python train.py --n_layer=10 --norm="rmsnorm" --rope_base=10000.0 --rope_fraction=1.0 --init_std_up=0.0316 --beta1=0.95 --weight_decay=0.027 --decay_shape="linear" --dataset="wikipedia_en"
Each number is 128 + 32 x the weight over its row's rms, rounded and kept within 0 to 255. Layers, rows and columns count from 0. The size above them is the row's rms in percent of the matrix's.

# layer 4 MLP down (transposed), 704x256, rms 0.229, rows 424-427, columns 128-255
size [102 109  99  99]
[[129 104 146 159 103 148 131 104 120  97  73 138 124  83  93 228 137 186 103 119 103 189 172 140 117 116 169 100  77 121 152 154 135 137 167 134 116 212 140 207 134  77 110  74  48  91 123 152  91 162 156 120 183 184 123 169  84 142 103 110 151 148 123 130  99 114  93 105 132 171 137 153 105  76 124 151 144 114 107 149  69 101 110 111 142  71  95 127 125 100  76 125 130 119 173 160 171 140 151 139  61 150  82 134 105 130 148 173  95 155 109 127 119 122 152 135 111 167 146 155  91 120 165 139 129  96 156  49]
 [155 169 162 246 126 155 144 135 131  63  92 154 143 141 146 125 127 126  64 156 154 143 116 157 124 133 162  86 113 131 100 115  83 148 140 121 120 126 132 147 135 144 204 124 140 122 135  80  67  75 104 183 109 120 133 125 106 119  94 170 182 110  96 180 148 126 167 146 100 153  93 110  88 155 125 116 174 121 156  97 190 169  83 134 154 137 182  74 177 134 169 138 123 170 126 119 143 187 131 196  81 138 108 134 180 124  98 108 103 134  91 113 146 132 127 144 142 174 136  58 120 120 176 158 186 120 188  90]
 [121 106 152  95  66 126 148  88 128  72 203 121 150 114 172 156 124 118  63  95 146 120 122 137 120 106 129  70 137 131 140  86  97 111 153 155  85 137 152 136 126 144 133 100 135  96 139  93 131 173 196 146 126 134 131 158 158 136  77 107 111 101 181  95  91 136  55 138 137 131 107 110 141 146 133 147 113 146 136 142 144  98 106 129 119 157  70 120 100  87  66 156 169 173 150 176  83 125 167 129 157 204 115 106 117 136 128 126 159 157  78 112 112 119 184  90 114 189  91 164 106  37 140 174 166 140 156  76]
 [146 194 136 148 143 110 163 102 149  91 146 158  94 171 165 157 154 158 144 129 126 145  78 151  80  75 176 172 131 159 205 137 122 178 161 146  79 161 165 110 126 140  84 136 122  96 142 113 123  91 167 155  94  98 165 140  53 125 179  81  87 110 155 176 115 124  73 171 134 114 151  92 112 156 125 171 111 115  93 126  74 106  78  73 169  85 167 197 137 154 100 144 128 126 152 126 100 134  75 161 127 143 132  88 191 142 110 102 132 147 142 116 131  90  98 124  79  56 155 178 147  90 138  94 120 114 134 174]]
# layer 4 MLP gate, 704x256, rms 0.229, rows 425-428, columns 128-255
size [110 101  97  92]
[[180 112 140 150 162 169 121 135  97  79 126  68 114 123 105 168 163 214 103 151 128 129  95 129 132 137 195 196  89 173 123 123 111 196 101 141  76 128 108 169 152 121 163 105  86 131  88 177 166 153 178 122  82  83 139 126 122 111 112  86 137 144  80  93 165 137  87  90 158 136 135 165 169 142 144 107 137 131 153  46 156 139 154 141 104 144  72  97 134 162 128 178  94 137 165 137 129  97 166 177 108 145 111 198 129 158 115 173 121 178 100  94 192 114 114  90 122 172 105 132 110 140 121 137 132  90 108 177]
 [152 120 151 119 120  77 124  86 111 150 152 130 123 152 119  66 149 148  75  63 103 111  96 173 133 144 158 133 158 178 119  84 154  78 196 119 124  99 130 126 160 120 164  84  72 147 181 131 132 165 178 125 133 117 120 131 127 123 118  95 106 109 127  86 122 122 132 122 172  33 117 158 121 127 139 182 112 154 187 122 149 134 171 143 141 158 124 152 107 123 140 105 150 137 134 107 125 195 145 152  75 188  75 121 151 107 101 176 115  98 118  94 106 117 109 126 117 195 123 207 128 113 162 100 119  86 120 134]
 [149 159 194 106 137 141 120 158 127 125 158 161  87 158 172 145 131 119 178 120 189 121 106 127 102 173 147 132  86 158 118 122 175  83 130 143 170 103 175 104 121 130 114 143 183 162 127 162 155 118 126 183 172 143 190 146  80 120 132 143 203  80 108 145 182 156 156 169 144 117 158 136 142 158  84 146  93 108  73 127 116 142 164  73 168 125 149 180 100  71  96  72 102 114  79 151 109 116 147 147 179  73 174 110 173 125 116 188 140 115 117 123 118 129 167 113 201 192 150 135 123 177 110 118 136 102 143  64]
 [134 165 116 193 103 116 152 131 170 114 132 110 205 169 106 157 131 152 132  79  92 113 154 143 162 124 119 133 187 137 139 140 136  61 149  98  95 100 128 160 153  71  68 101  92 174 131 124 172 129  89 159 166 153 169  88  97  87 101 109 154 124 133  90  69 204  64 117 145 113 194 154 176  72  99 133 104 130 155 113 129 147 126 127 119 178 107  83  83 135 135  90 155 113 171 148 132 132  95  88  80 164 103 122 165 169 143 116  97 118 160 150 147 102 150 107 129 182  91 117 112  91 134 135 174 129 133 118]]
# layer 4 MLP up, 704x256, rms 0.243, rows 425-427, columns 128-255
size [106 100  97]
[[141 177 124 107  60 154  37 133 121 131 135 103 180 126  85 138  79  89 128 167 147 113  95 201 164 173 160  88 122 142 109 149 125 110 114 150  61  88 114 129 124 127 154 117 153  98 100 134 100 139 138 143  96 111 118 129 126 164 151 170 120 124 113 112 133 134  95 146 140 205 130 191 101 118 123 125 121 172 194 115 116 142 161 156 101 129 125 106 107 155 159 129 111  94 126 124 135  84 120  72 149 105 145  99 146  75 101 125 120 212 121 231 189  73 124 172 113 111 163 174 144  90 162 151 153  57 126  96]
 [ 71 154 120 119 147  75 191 135 133 121  76 102 164 122 121 123 100 112 120 112 132 115 147  75 178 136 160 123 146  84 151 177 116  65 140 164  93 136  86 116  91 127 165 117 154 134 117 169 134 131 164 167 194 119 181 168  76 120 142  76  95 135 100 117 136 142 150 152 119 106 103  99 118 154 197 148 174 188 124  56  88 123 106 101 146 145 104 116 105  91  53  96 159 122  93 114 101 137  96 112 119 151 102 149 174 108  94  92 153 143 140  84 156 125 183  50  93 124  66  89 186 102 116  80  94 106 120 124]
 [101 114 152  62  82 140 127 118 132  89 116 114  99 114  81 113  83 110 139 155 154 120 180 167 125 124 110 153  66 106 124 103 164  87 137 170 139 139  78 188  99 111 102  47 124 129 120 143 108 165 190  91 184  98 176  89 170 105 150 149  86 192 169 158 180 163 126 149 116 136 100 115 126 135 133 137 120 124 131 131  98 120 143 154 105 141 169 104  46 123 179 143 110 116 100 146  88 194 167  86 102 130 112  58 120  63 117  92  90 119  70  62 120 107 120  76 134 119 123 108 119  78 129 147 158 126 182 133]]